config.toml
num_hidden_layers = 9
hidden_size = 512
num_attention_heads = 8
num_key_value_heads = 8
head_dim = 64
intermediate_size = 1536
vocab_size = 32768
hidden_act = "tanh_gelu"
norm = "layernorm"
norm_place = "pre"
norm_eps = 1e-05
positions = "learned"
qk_norm = true
attn_scale = 0.125
bias = "all"
tie_word_embeddings = true
parallel_block = false
init = "trunc"
init_std_qkv = 0.0181
init_std_o = 0.0
init_std_up = 0.0181
init_std_down = 0.0
optimizer = "muon"
learning_rate = 0.0245
lr_mult_down = 3.0
beta1 = 0.95
lr_head = 0.00839
warmup_steps = 0
schedule = "wsd"
decay_fraction = 0.885
decay_shape = "cos"
final_lr_fraction = 0.0
batch_tokens = 131072
max_seq_len = 512
doc_mask = true
train_tokens = 892800000
max_steps = 6812
dataset = "wikipedia_en"
Each number is 128 + 24 x the weight over the matrix's rms, rounded and kept within 0 to 255. Layers, rows and columns count from 0. Numbers have three digits each.

# layer 3 MLP up, 1536x512, rms 0.365, rows 163-217, columns 128-255
187113112173055141156111123149134081087137165082138120108127129133146131143113122126163077122116142133124127157097140145151142111127127209141160148156146126102146152157128118193112145145129141132159138104086081134154079161136104136092105129142120101132096144092097131114164179112148159119120109124122140142113105101144122124137201110181120121125112139108091139147121121129173118115138
103103128121096144121141176133123081107097123098089098070113128154164195141123138136172126117094142121151130107119133087105151140154095127125148183126112080124073138130095130129120135152114115102129156127131129131135118138118167137127140133148077112131131105084133097130126152086112136152110138115159132127118113112129107124143117129116112152088148126095087119181149180113116177122114
097113154156157144126124130156104091081093128111142132121117138137126176152107112099155118133147140106104158131126131171150114185117146135140144131177137155139088152133144154114131088145145129170128137101143110107143111159108142129124152135099123144117099143137122118184153082117115122176109125117085103078108145139111127165152143107118127127139128115113102110105108112170071157111129
140173112071106092089128155155125157125135091141102147148126164165114135140167138098101134153104111131156136091149112160130132169108143158136145115171130106084153144113145112150123161132123145096126124139130125102088093145131152067113106117142136108129172111068123117133133107097126136155148134115155112124104120168111153126141135117122159115119128137149101129140096129128089109168126
117128091110143074129142103161095084135115107113128093164110137136150073131096141099092136119154105119081132097154159140120172132155120133075150121163133148126101133146121139138087155138119179135078150159136135134106140144129108162133176127118136118171116124077114148095117095117138132158120135148074093112110113103123133144126106105112128131127128126105160130080148148053139131165167
142093151167098139115089163087127087142136100128140127074110141161115152119155126139112107127152122142113125119131163108138123101115148099119097157122105124110097161100190099148106104112134147199140167136184117116113142125107115173128128129126092128085110112124062141145156128163179158069131102115119127173166174143132140127136120112153111128114126179133105101170116141148126160163114
138112100115105145119117126124137146104117133147103148134111143164161149105149133109128112194146154133130122107090152141123121083123125117145149147119118102113094144110107156133123182136131126108121128097131153143099163165117135149092169142146098139141117120119164130113110146123110135104119161126171116123105127137189159155105114101139102122126116142110118151160102082145123151138127
114141160144117149112090094134113132105124125118135113124123150125105115106107102134175141100130140100151160086140134077168108146127163129143139138115143143130137149114123128103125114127108103112119109117101113167119111121126111134173134128151137114123116112106132112178122116196145104126048112132077126138089124129115089128113070132165157106115084144130132118147136118107103137172154
159140147110111077111118103155140142171145102152129104132156144090142089119128102079165139154123140162157136131134133130145155138109104126121111125144151140120152135108099112175124110142152130090139128106143158128136137131132162134112118160132168126131132175138109118107106148111122103149128141107090099114095146102120118153133088140111160112080153091116155151112163106117139114131109
142163082089140141080169091099148133138142129152044095109077125172123116144152022097111122164114171112159128144058147142139090089120142141126115135252101076138121163196123119100155117117153127168138137110145132117158098113122103150137121140146124093161112091146077164170124150155101101166149095142128119171107148142114102141129070166139106143207127105159153193170170160130089104113088
172126107127098123120058114138108109127131103108124098099133117175118163124141146158132109150144151100119104092176163090129138121109138135116132120092138107136140118118129146092103141126139126141085153141154105099108092091104128148153124123101158139095083142121128151112131111105130120112136138121117065103124155127136068150148140146121133129153097102126148125102149159090169108136122
109157092126148094111158139150100108123133132126130119112122142144106095129157100134131102154139170137103103115120129124120112092142118135151111103120133152136132128145126107104149136094171160098113128103137131112115157153097136162134141110122125090122117115120108119158137083111129149079086106096119095091139116116136142136066144109131100151142137099153146129138138111122118092130140
153143094138117161138107102117122126118081107119160092142141150121114102124112135098158145143119139128164119116146112120153125123117124133133110111117129138131092160132082141155120141136117135135131140077148148127121138152132161160119155117152132135159131096123166124124135115109118129122107114120144150101148145108137170122099115112095149096117116131173129119154150188195098138141159
131130129117083133098159094128109133145159098155128109116125173153137153104147162104114113143134099122133125149164111132161093104121153153132113105171118148127135124144158119123136137113150131119141145113100154151117102130151114124182144130108124085098145124150076119129124136135142124128130112110146202128126123123135124127133151169075110114179119132097148113128183107127096114122135
168113157151106137178109088152151097123127127127123132134139144123161090123137144120127095130149127099140121132119142144150134173113146108113103117145107124126122142139133111149134097101102141158152102126118174155145146136138135108094124143137159103146084093168103123110130127163151113118127103143102098101166116114100136100139122139090130145162090157096109095146088157162121134152073
088134123097158128103138171149132113108150170155141144116134110091093140117135138126104120109111103146188075176120121154121126094139139123101138082139134133111144131106147134143086168148166148121127153112151139082137165108102130141102166067147166111121166133145150153140112141147146156105120116163095091109139135091125124129114104143112117109111130097168141121170113119144134115135106
131130093163129118136114149143099119133116171113123135114127145108119104097119144127151101108135120154109173117128155129121101126159159073120113102112129144139162112140175112149106137117112106140085138122157125140099145115138121146119140103069164099188129145121121089154148160156153131121138138156150162141135120126066110134106123085117128110108130138114139097123153124148081120117114
169126151152111112067148132089074091178162142133119105104138111131146116150145150091145128105138123154134153098143145120115095151135097117111119167114115107168114172138130140142145108135109131110125142160077126126143147137135157098110116130139100128095184060153140129157115149114145118134147124165130165118172168148090120113074112153166168068160134091077159151064093141122115139116102
122149129153146117137153166122131137098164118131099118114095148067102152135148159136142119122154142123132105104158100133136160119151192175111099157162119125129135154168092126121140117149142118157123101152124152144129110133105126131135151089142106134120134088156134120145163139122082103124142097151091113152148132090097127124134128174159138157147143113146112144119129113177100131154100
109125118093137099115143111155179167127146110156115086149144171190112117156130085179111115102165083120125108121114136137141132130125155136124095105147118115090157103112153107113162123145114121136147122096133147100117149105182132115120089105139135139117139100149092166126138152115146124128142112131120144136174191151088086119069125155113129112136132124131145103088127116149166129143116
146142130095148128138119121134143117171133116151172151098140156142184145147068146145139141115154110128135104130136121149099182130148154110116123169077124136126067146128131138151095110145091138118117156118129109158128135125149097134120135140108109122118129146116144139178116144107170081119117147161081108157121112128165127104134152135067145117113136092146151106133129108070138115137135
132129129136125104112116142116167171134145118108110148182104128102154112195184176169152122143119155125152120139125107120133134117130141109136187123119102164117139117146112112119133130123073134092109130158143157163149142096124141133079128160090127099135127156193110119143143143129215103159159140135160127125129094092119126121130128145155106120109119105148162097159117077113115124100069
116158179166070150118101137095154120153132098122128149120085119172159140092153141112157103162136100143100124136133153059107077114134147138102111156113110075185134138102103101106085097149130118155115109145154119115182129092134130113169058101143163082143136083110113135135139121127128111161132149122120152063111160140123113159125083116156131156101134114181140175141121104169089172114105
118167110142091135154111106092164115137119092127137107143138154124133126121135190142130108132102090133170126143121112092093115077142121165168137126117174109136135159129155127150152096099164111106135115136137105146161134139129139128093125151121111127123116139093125114103136205151129125131124124072096118119129129127097116111139154130105145146129147128143108112139113125119118131167112
190120129141121108119129148166098183092168147123086102106117132099121158138117090088154064158099143124136094111126212134152154126182124110135106133117090160131182122153115118122152132176120109104128153120120148140149143132100107197129090111160131111131135117113114089125158117177153069092160103138155119074132135132107133109127118121162103134140148111109128133117123117114118191142092
154145141107111125194118111111102131107122149111163152061146099136147096128102142097122151122122128117154122117168125134108094121161164097185146144081090101133132109073131141155132077131128162113153196165125155138137105103067132115170109117143093084099092132183144135129101114169111101124075137145132154088095149128135114118113107125169143078110134099151128120091132087119113139130148
098115110137143146139111149146147190131164161115114135136133158109126126114139121144141126094143114122089126137127108147110097080111145131126127129165134147095097164101145134112133100085104159091137141133160124149087104165113148101119147093126109150137116121124125169173101118096140141129147121116170096117140131136164099121099144107131089113085096156133162124134109139153146131105094
128137151096093145120134102105110108098115175144110155117113125111114122152095082151106148132191110140123146163095115095119077182147112108138172070109091137114108139128122116081113117117185119181091152174118122107124173127103129156154144139097142176120145103186145140160117084100122170114115130141110145095137144150123115173150109157094144132113140133140132126147103133106110146107090
146133130102134141103135132107138117142099134145137136118102141116146147098096165132131144108137153119111130107115107094086113097137119125105135133139099116117136163121144093123141137118104155116110133154114104113116171119109127150146111120138128129142118137122146152129167144104139134114082128166161142094106097164091148122127101126141140129131155137129160144100131146108119092136141
112086091115112122119166118095121120103105159081171116116118174135136130101172104119138125116118129122172198120098154094118140136154125095134123117114146146118121144121125105118153123179106127138141122104138117129135144155094127084116124129101140134147113109131141081131153122091128110106164170111108103143110125112153112155117117148143142141122147131095157140142171117130082120159110
127118151106159135159147156144089136117128147144105135127144145139125140112102076153135151155128113169100128109123125111136153111118138163111093135155130135137096121123123090110129145129104113120128157137111125102169141098155122154138118125175154155113134088142152156167134131143153104146114121143148163143138112095121124137114142135080118109113137093139115090093109124070098146135148
123068113127113154150112134097155119087139079138129101122119114123142135112167110123150110126139096144141137094161145121134116110126130088139122145111115170140119131124105120113138110116153087140116128117092167128157096151100148089086187115142121138111131090122136161136155098134105156118139115142148122142065129103126114126173113146121129084117141091126121109115125095134100156138151
128137135128123122116161132115100171145121135135141142126167145106086160092119114145165136143107149118182119114125135108118129136139104120140139164088099113126135126146195126131106116098132132134127139150100157132169092128093134123119153093147106119108111123107111131137149103095135117153125155129155107126127159147122123148123114133096105188134125123109151096144166138095131158124147
149127142185125098190143111115141160177121120133127098150138134133162126136131151090107143124136097082148114107131115117141130073133138153135072117102167154144164079125157142141145100114132068115123109149104147178124137106123133126102125131155151127120102147180119111113127124092168099090134071135122076147111137127165095131157157101130135120122102156138132102122156093113119111121158
130096144130112102116155089122132116120150123119157110093121150079110157142161131124149118115142158145092142125108148095117118110130180107142147093162163122137128119095120141136137161148120134131148091103114090122149147141081166094106105122100119133192124111122091159085160087150129136115090147099124127114148143115145137104140123151156117130129126123151147111141063105118154131165105
138176170173117127076193095150147139135121104110131110101115153121134203095133137119116114171123091110173087170086104141162158092111163094105097113142135136162114141136088126095125153100105123130111131095075141123100105111143120137132120162109153159127113157149133096154150126105083119130146120111145136148123138137158111142099073129138087133102098098187109136136138105142116153135138
138090095145121123161131137151133108124137152118107149089136160226142148096142116115114156108159169137127150133142096092187089098099087097145121112121129068128108143081150110116143097110112147111136152109157137141120132159170142178118095128125126136125075081163121077126112091124159115125166158130095129106119117125112119117130169118108158131083115148057143149149148086141145100120101
117134152148132094121136143126107140112166097104101151149093142162125122153158126129124110094132118171123133129129126118114181168118138071078119121129092124125134141131146125142103127125130119101123124141134133120105149138173114105079087125166168111115109150116148115148178106071158142112107132140132140131091152161129121139120119131131119123125113092145133179125123107133121135136119
150087151136137108141116129123120099125119183126119098126114130115127168086124130110158121126128157126136104134153117133157090112135162108110127138130125180119144126105138158085152113087143106112136146137122110156119138092115118097137135107116128163173148135134150098136145150132130156062126136148113152161095121131142159171105142105121094098149096154122095107113129115164133121140112
122121118103125124147124137130116136170089104136106129081090143134127146113147112134128080149114143156140128124118092141121092146124157152145147158130124155112111107071125113162140130107107096129147125094128073149111102140154135120087122127115112111110140122115130120143094136137130092091127143092101121156130119114121136105128148134106124154124131056135096112108157104168137170146110
130112132147086149103158093144147116127162115143142131152141120150172155164107135094188133158153124067138111109171140087188129137117153148162072132124153111142111176117144178140179118098099140114161125180118125121159159180126170109097107135117137115120109142084131089143142148178108124095090136123081120126114171165150149137139110128152132113151116125152110122149135131117118159103141
105096130145117105114127139150151144133130139112115131120079084142130137102154096146149122149165126124156108156093103119111107120144127115127110141115104112119113154135138136104115134169144156082124155152094122150130160108107108163131112090133140132115105127140103134108113126139082145127167189132124156146100148106137159135124137123151112164109107114104133128081135108152175121101117
140144088112119122158073145105095202111109140125183113112123101183125105116100127147113108136110081150147118080175117120148110111110120127146131130134126145100145096156170118102103156115115127114121142116123143130097101146162155120140136118142066124088150128112137082133128128148180136106130131159126164101087154134116111136143088119106117155087140150160138114143124139115103191137093
152152098098136159130161103071147144160108131156115101098149094177120135133094111099121125101114204150115137131123102101102156077107110107110109126142141147160162141133130146152105131107192162162130151103074127129119117134145131161120130107184162105153074117147169110152119150171102159142136110114106148072151110143155087118131161122100131118126172149145129129107153137107158153190139
139124142115105116070124114138073103145115113104078135103090166170081136118089141116122103109131103098147145170088145144164137128133143135094142143147135118129101180117135149113119131156121161139124110120102163138137099061115143167151131138102088094129082139169156132124087146115144106104117148158127138126128104114160115180108175150140148110125124138144146154106074150064143158120137
130121117164104144116079151122138137086165121135124125129135129090101130154108117164120142114112103134103074106080127130103119145138116151126125110164123147122137160124107148121167158107166170133108153135109133126147140135121164083131106123158118110102153118094201099116102139139139163122170121135147117147196123142107147144110125153136127099120105099105130163158137126139165124080085
104150136100131091116149155088147071123123130134107112119127115136134108109081112093162113116124140121096113126109109162097142110090090130138135145150126141126159141156142152078155143112120119077135170159099132146148195148101120125167138118154106153137137109128135091143145101138131097166114129128103132151169125100179114118105142141122114123105145149109139138101132135157131136128160
141162125108133116097133163107118163099107086157161115170119093142145158098107169118172153172123121123096178141109140174158120083136167161118125112108107130162151174112101139097130103159134091152155102143110079139106138138098111117127125101142128087100136102141135194127108154138166134149153121110089118142113074076116090116133108123135170195134139135140126115159126142143160146124179
152151161123144101113154134137118122109148123163112143114110136127148136119101116143150117124119116141112102145124110116130132110106110097118154119118103101140123102125131136119143168109171134136159102124100111142085126122138143125106165113131111122137105087113069089120157096119124096121124170160101137124142137149105152130122128115137114099099121102133163130154159141164095112089164
111110122144125157153109089100146105127113125103161103098104127162120162127111142172082164133140123108153128162107136133108155139085106135142161129133178132131127096145140140116120141119126175102120117139200127130124116135134121113129095107100112120134156140136094108112158092092128149104151199144150157137156083094149103130163185119124119102172134135119106092164111163160105142130154
155160145112159150138111111098131138152111171103121166120154100153151132148107077165160104089098143109104157127102111147126157094155123172139141104109098129173126145119152143098125104156128128094130117165127131113073140122144172131164138139132110171131174094133145114139130150108143143141102116124168138108154104157129170104088109152136127130072128139147167129098153121154157143182109
137102125109128133134091092135136160087133167134108150082139140111148110138159072136163149137143114147110139129135153147132149138124108099138137170137132140177127100105091138114114117106131141125143130119173121151119097129175133129112141117129133181139099118124123151106093140135100101125116148134155136115122142097118143161114115130130107130135121125097158122119102105122125119127153
123125143159106120097153141125085102130135137113162130070159186153159121108116111088173130148144098134121115128097138185128115145130110161100096111125072104111121077125130124145095136179136120156116150134178167131122130114142113123111116104163093125136110160121144121140124089126090109120155130102082106141147128175114114152134132091139064178109101140129113119139108091148135094129135
142143156112112190141177117130147103092124117119151167127131094150162098106146131145134170114156148100101101098136112145139099147116081100130134143160117157140124145160149143113169119145158137170177117146152172155122125126139140125157135087141128094104089063152135164132167108118125150091152139148146108144127106105115171118115157130110163141095150117106112162152160126089090114151114
154132107105152156088141136112104121146119135147110157141142138105138157127120134149108123168130169094127098142121119100151128142141120119135111121130144116147127121130119175129094139118133145137088126141124164146115090163150129124113129145157116106106088121103121106148141106108142128100110123118148121104153124140153147149121174151158106191075102125098153108192124128114154103108138
# layer 3 MLP down (transposed), 1536x512, rms 0.632, rows 163-216, columns 128-255
115125155125081145130083065164122111136143133110147158122140131119101075136135127138146097108131128136170114123137088111139102141116130160148133143106178153137122148153140162151136123147131157143103088129126140106146156150123107143142125141119138116129102157187099145143119121137175181109090114124166106102117144100096160097154153081164108113157137106150135184124131090144123160103117
122089137134114121124096126167109145105180149090146128172122131120130076123097128107178118128128126103147120104167117142186148116141181124139135125147155115173122112158131106142127126119130129135135104104152108082119115141124109156142127147124103094170103137156141100165153136122144114109122138134104150083132144117175127144170108104104142134127155133125138111145118120133116148109123
132108123140149161117081156104157071115147154135099082150133195100131114130169127099148098111106163113149130140164099155124126127125128112119124091112126133159112157129155124087133136110130129137107105139112121152176138132127118138093203165132130141134102149098145122088115115113114089120130113094132124100122138165112134072142159146074134107144140139162126108143112076147071159121097
124120101119106110137086137116133123191111135154121122123085132125075117132124138130119120141118166167154146146159166100171142103143132105119147149155128106160159171163129120173111146122131155154134136137136167145123153147173132073115156088136103093158155136126115103112162122132117087137132138153143098108144126120099118165103136150149130141114121150107123150162130089145120119106142
179097107158157117159146129162118073153136133139154120127129116119101129100114107127108148131100159141124108143168113112116144109130180121093098115135120174143098114164129131113125164144136173084176081151116149117141138114129126126099141087140151123105111076145098135147160109132104093107133141126107133092161110094092128113110129127132153127158156119086149140114159109134088057191131
065124165122166145125132141109140138130106086154131107121139181129151106164151147091122104134126135184092087132156134158125115140156157148122092142158058113102091100067114091140156102135135124148151148160115153169125172149108116145109097133163114128129111147144118092159189110118135127159128114116151169141137155129143087136137149119104119164098149156092112142143117161128127130166158
105137124095154170147161114156136124115184126137100101126141124120135135131082117162159137150150136144112134116119150158123125143162153074105142151121122132077111130130159122151155144127160094129165141124157130127093132093132140136098124138135127106112155148140140138168108132099111107157124094093156101145106122144158137142113154127093120122119151153179144122137179141115138113121133
092112171107133113111154151145153149158162121117133090168113120113112154122125143143140179107141124191125145116101097121173132134092097122070127146124119103160087188162151077107166104075139110085127090108124139153120088152139118108127146143151135137133105120103165143128117088146112133135094106130113157166084130181111173139113158138094120131136152124154155070110136145142105146132125
140151140155154125168112108090149134119107153173091103145137115124094140138113083137153154140156146115128109083111119124144130121142154128120107141140117093167138123127161147136094160126133125143132116143155166136095102081138084122119108133124131133092139131138141158121125147099093090104174131141081145133161140151170123149131139121122118105144129111136111103110125150145126116123115
175066117102188158167119103097133079131162197109129151190112104105126112143086158177123093156118131094104179131094132093135103119084097103088101164188169089113128097146076111145148149153114105123144096153136076100160084114077047144142088113167146145154164121131131189119124161150078163147100104087078101122089098083103130133147156090127090144198109086161104170150119129145112169149114
121105137118099133123133095110190161137144095156091131098159105144128118141084073122153155127149158123091101155118116107098130122148111072096135125118124106162111155119145147112139121107103158121188147126142183135097188167159166121173138186133120135098139073148117204120175150085136126128102129138118132132146147123152101115128120159166146106126123190071152114121118125131149125129127
100099160142154138130134109137172137162127100142108116130141138161125151136157119127102107092158163143155144148133098124104128129114141174135147150164170125135133137114113134110128145138155178118164142117118138126146096134124145154124120118148110111118146154119148133152100115129107150099134113140114112154124141133137129147150138114112125125118115091127096147149111124126184102127135
109139129154136149146073109137128101133120118140110109118144148098140100099127116136132155137103134121098107115113116082117083181131130117119126091170112124105154132105109097128126145119115102110156142118112153126109155122116096119138120084093189110170106136132144173118102103099108145147098116092110136145144110133078175110150125138127120117169091146079148130171130144145108129133110
149149146126125119142152110115152167145133143087124080173111165119121150117099160145145129139147117139124151130127114102165110125158078126141092149142085146134117110123184142131140131150163155124160120130157131155102143138100144089109118160161161137172099117131145122110118126122127104123143104167123134107127152078168145143116138120129128143148135122112082130152135110109112105110128
079147157128131119149136131111133114086113096114140138129101143139147134133171108133163102131110137058118106114122123110133074115119192149146108139128124157131127173127121090108114080099130147118120121125086120112153121143144079119156100133138181132138112148134143148100124136132134104100121130102125086119099114117166111092149139145119133097164122142110081118088129173124104113122128
115129129143137078146129104144099156133152066130113106084126094118153116102130114086099095104130145079123165153130147156120115111141193108162149145132093123076058153095094125128111137143161074155111133133097085143075081115091116115130107147129103118145152136150126103138091121127079092119135110134158174112164168105109088159122131099123129155135106137140095086178102175146146156106145
108143149132107096129120169137177129110074131124142138174127113140124147149101149110173105134146142131193173131142107149137107133094111098143099145156143109098125114114142119141156141102141133109119114157135152099113117185094149107121127162102122138194164121172109154126146156109121129089137136126111129123154116132125135149147100116109120123142113152107124084111126161126087163064143
164121081153125082204166093084084142110135162130165110117175163103158109135113173110156085101119094097133122138108158081141104160131159113137116145097143147067137167121153159144124129113130138124087177116091130137156137106130120116113140121137122150142169107116110133111107140130140140130110125164104131137090140103173147127117065122155139165142118154102137125098102138159112132184129
128135128133163136151136107158076129100191132154150125134119127111087135128112109136118158132148142086107139116130108122158099122132144195130116126118179100113122104115102134103126134105095124153158098140111100103119132131122108126128115133118101123118119100177115116153123170199136120131135124143131118118183136110145120122122106137149128131092125128072116133142144127102105137173105
152117141093174143096126120083122150117152099141133148165130106130117164156103147110089131085129115159107142152086091137147169155146094092141128113146083124124157100141105087097087111140100114083156130104119091132132119173165116102113103123085131148149161169109073131114080178146147154144148139098137094153127161152142105118142148077128127140104112146163184135129183130101099129094157
100153157137121118142108137170151164086126139135102180129120083131148111085102146148128137132133136153118150090152126139105116173099163128149163181144139128121151127131093127115109114172106111123133130162127127092116117113115134153135130114148112088117177132163152132127153136084156111114105168139126120123158131120139113096138096134125150122123123152187121095113124108178102068113124
178133129092163155128146083151145153120115116111199128178099122069160117124135094155124133139116192130133155108112106110135149142103080116142137150153181140120196105081123080074101137110107088125088115148113146196163126127111122139153154139112094081102129095116141143097133104132128133172166105122137152099160160114120123130093150134109135108127094156147132096151145092112134143166135
119155111158088134124100108125076124116110142104156153117115137170158100086100116130136157170112148138112187111145120127112137079118104156134125147153097120134134147142122106134128120122143106111150103130164152120135106143147163087124087176121160108109128073131146123125144105117128127130140150128087128116161109195085140123117101094134122083168156142129145098076100094186135146121135
134084126100113129112134107159138140138151114136117156156113110132120129147116118165144151150158175162096133120118113151161133129159120146127115110130130158116122105140118140118107141131122109144104117129131105123166116150107143125105126135116135119108133144125156157166119146110163110116115143142135112131135133137137120161136105141110128114114165120139142147125118115121104166141130
139126104099115161153123166086114088093127123122139127103091123119106161087107141089163122106076107181133116159116133166140114136090112169166119118131142129135129174156106082135110156104193155089122143170110156130146046124127120153131117126124126108129090129054109163115088082118132118087134190103186108122132098140146177091151099142134123133131130116118118089131146058156148127117140
110132129156072146125143090110105126154122177128121107109115141110109109135103115083168163132114138127105096174154113165167133148165145163160110139136152116093095171103166159079105094103149119127115128132146144088155088114148135132115114115154136104063131074161138120144155105134136135135082100127133127139114109117179100167069130088113153162107110121144112154134128085113090124108163
127145130146102150161135135109133098092108192108126144138081153108097130080133125155125115095130133131129119111125160127106166103100074122163127098172142145132139138131131153186108131153130085097081107163141067144109101088149120105146136145140127128163164126135093119101115116142143141147123147145138127126083126145105114141155139133092136124090128186149164117110123142143108093176129
134134156124127041141134154155104137151118134093106144184118102086083114165130123106106137143105157146129126136122172126144121104123119159129150107172178152118122122110121101067111124160133139106123119163086072089152149125174120102129116147134133137122143140116126140136130136103156135109143111155165171105100102124141126147172138110104126128162157140110069112122117193161135149111093
149168141120139142105116129137113191175124126143153091164141107148137134133108137163142080111121091136158084129094155131124112114104168125161117124176162162148090130131145132119123090129128103135129144171137106119112128144094155162099138146091084113096105158151112166111140146139162141105149133185113160098147137143143119109123107111129137113148146114146124108112131135098126136119147
129173131118145098159124135091125140121136129138109130109111131159140127092136153103126140134130090155118150170126075124126096097122119166130121137149134124127152142086122074137155071148162143075158138109100153122118113161143118078152094111123143140172118129110134121125158139088100149097075122100130139188135116172135137116159156125165127139134150178132131198112132138152092142125093
102167158121158109142101131109124067087176135109129139134110103104149175134136130093139172120135143117113124151128115091142192171102114157148168139146090119056122148117125099134155114112107139124127125094148125166163136170187121130093134141099129139129139172137120134148088113110138137165116067159128128081122110127144130139139160132095071157148166130130130172081136141167094116163130
124130134161129169159128098120139120125146140120141067120134153099083145092151155126138117071144114146130142104080117103114120117129106153161142110157139161104116130144142122159131121139117130174150111086132144112126063128145104151083126111113117113114096137134090105114133113095123087107127135115157147174181110101094175113122130119112100143100112108129129109134136136141151102112145
139116120141108138083077109151174097096102128109123146079137117131114083107099155176165178124097130209107141107148106129130133117132106146154135134139140133131133119124117110127119129131107122114172132150092118105183143173131141102152129145171124143125105126114133138090138154126190123162094108125100177162098124088174090146110139111114136139157152178142135145169143152102116144142124
126122172114133119135131161138155114104110163104140162111107104143127147156152185110141159154164141162114141104146126090124134141147119119093165119157143139131110125129125118127152106142141143113152095089121116102129114111125138099116138126139133128117098127157161133128129114159123154100146108124117128140107125084128124146110151130139130077142131096131123150142145078131111115135129
158103131182152104137146093152111141139147116115117125126135107163105079123120160171111148110099108124118130175171139108169144119070145100151147133161177119155115124122123117115116133140145149082144100137102121119122100116097120116154119122137133121137126091109134098117126127097120125113112154154139121118120103106148167120156138079076127136131151121161090109127124144152159116132124
158193130129113128140102129118115148131135127140159135156166198158125156121146121154141139151086144125131122181141104126154107137145092141144096113144131133162144156120148148121121152103124136116165110113118097104119107142098190073121164090112146097120154107134090118108143117156083117086181119137166127093102171104124075134123173157112148140087108155160199118152162188070101068094094
121116149115131064158148111117128132111130072122112078101097131152125143149134122079114152150099133128116137169142164107103139161067138101148120154100146165122106130102145105124110109138093137126133112147112164090126085137153143103118159129106099146147151139148067155095103145071171149119167103126125166088120150129147130142122121134155147119119152079160090144126134149138106108144079
089118145130105155107111114139139148142138114131125090164100151119111123167106119121142151098115125111129140130129108109130140112125143129141137138116132105092119134108186142156131136114136135128110138130115134138160120151120094150144145120117118108169124157118104105133111140126120092148104145150140128112153113088163116125150103120137134137136074161131146158138060130142092121135157
146137141111131098149123170132164118124138151069154125111150126112107114125119160130161111123152151152099120083133154172123160148129145103091117088115113112137110139183097192162160074102111125128120148141164103110090119107147088085130121167134141129120124107110088123160142146146143140111154130120101128185159126117142160112115126111106162128118150131133110118106145135108131121134115
133151137136147169099112139163137091111069154127130128148148142164116092107154141121150169109127140133113094141140159139086149135140136138148124142128126121104153128128112131135109116140146095147110112108104129104130109135165124143143115104150120117097134122118133136115096093125117130145109167144119120118149142127100137139146116059104094135132124152158085109150114155144148142135136
105079134126118137098130117142224131125140143094110104102127129207134114112134150158105115176109138136143094101115161154151125128111123148126121134116120142104167194129121118147178128120106108150120129147154117110056145173119133151113124134103173171118104150171144157186100134132103163098104170107154141117147149166162147154165132135080159156145146114116099114130105139114075138091140
153108142092177090104098135156118121136153152139065127145118146128120152132117096161133137098190102137124115134138131108143117125142142118072129109089144113129125113161152117170144093136135127099104117159155091140168093117127104116088112119147116121139137138111108135150115126141114134147111135078143134110122148178131103119142125161147122113132156171156164151125165060121154091109100
128101124120129118122145115135144117129126137160173160154120124129141127117115133163139144128118087110090101141167100104125124111095125153105098142096120134086123129146120108094149118154133103128119122089144102115146101133135161114128127093154129097138113124120172117105149146111113160134115110125113121120114172115084111128128094117126096116127105112113120126155109115125107137115107
138091135124078071100161134130153147094115135107164132119154065134084148090128120147171174137115140149128145112154137172112124148137055123089185081146146149109164122128140128155113101123194150111096118133083107119150144091188110109154141137120120082141162140104153146149146137125147122143111083107121101125128109146117115102075183135151154129145121134169119126160091126167145121153159
127128091133104123107126149110184144172175117125129120155133142140095149138087126107136167150147118089099175140111130152149156110151086136084112139106117136167098127143158140107121065155153119131171086100122153135116117115133081098135150199148107102128145144129153122131142164087173088123112173122115113141131111115093133151130148133162149081093136143161137131104095152143087125097156
098137128137096104124128158127105177109146145132135132124130071121150195133143103145125136119144148120133141126120153140168143124125116128099117106098144126172164170136125136157136108122129117159105099132115133122107128203137099162113176089120118171121115136104091143114133116124112116143121105128084104070160118081158165180156102084133139118106139105136113137082156123114143138139095
149143131107139104113146140127104134158133082136133110131150102114088133147160121155101100169121147109181128176097117161105105110128078120151167136085131144108158079093109149143178111136071130112137098118171133115158121092068157161109112110133125130175161155114090090109168118123124118126126131105076148119133084116104175145125115164090135115126127188119163124107088132097116119124143
150108117173136163172119137162102139163138140166086107142166134120134111165095132110126106120126151112127144141151111147130110103144102092132113149121152120106154163163103098139128113084144117128091173102123108122094133145164117147097148106157093111140125203143130118116159122141066126151117091156199127148124150142137161180150127111104060102111146184148118147131122134131142113142139
159159084131180111085149165127112117112152145124137110182148120137138166108156112097143136145169121109108089161125130148151183138112104120091181151108145131142162124143098081111129130096158162112125093121102127138105135187097161120101086154127137102132115095116131131131123112126173102130122159117145103149135145120087129131136172131076122135147150131087128136130162159175086138064111
209148117133125114167164122103169088160126095114128150126117139144141159112099141142138129146141141110119133115139125128081122117060132120146129109116136118107165116129089136105066125120200149123125119123187097182113136140131179105092142155093094112139139160121134095130140108134098141133120140156116136136135122116114125173122176143136118059131108141123100116132158139154105128088154
148134150098129131148105130102142116150146133095118106140158162135115126146122140146111106130100137133142133148136137166140110161119104120135131131115146140137138210153136143150121154133164151098125077107117107111130112141126137122137180125107154169108126150096130124127140115166104136107090092111114096140124175158134121103114143131141168113135144127142138167116129145177101111135146
132127082133133174140094147130148144134118108122136169125157096128148149153138137130123130147147099148114148118122088170130123126146137126126146140129149134151117099136139118157147143155129128113133118149133107137130123155116137130151123154130105121127141143083098124137163090124109096128141122142092146148129118132098103119113137100136119138148139114112176117148093101140091116125157
110087080141137121128141132142123138137128114160128109110146152100120146122166101129173141175146137116160147145119162084098139106142137148126145135122128132128134098107140083127105115151124120116129101157130158132136120140128135133203130124122098111115141157131115143143105140103131119148104107135081102122133145113136121116123152134116125120149132111113136098123167133131157139105125
117135130115120120078143150144115141160107127124110116134095105107130149105150108095101150140128083090102130117174104116139154121144116130093124120147147154130122094102176146151132169117114140098108102123129156158154120148143105141133137123113125123150109121168100142134138093096131130121136126128101119105128148152142147116133108130140163122144151191122108075140139120159147116148145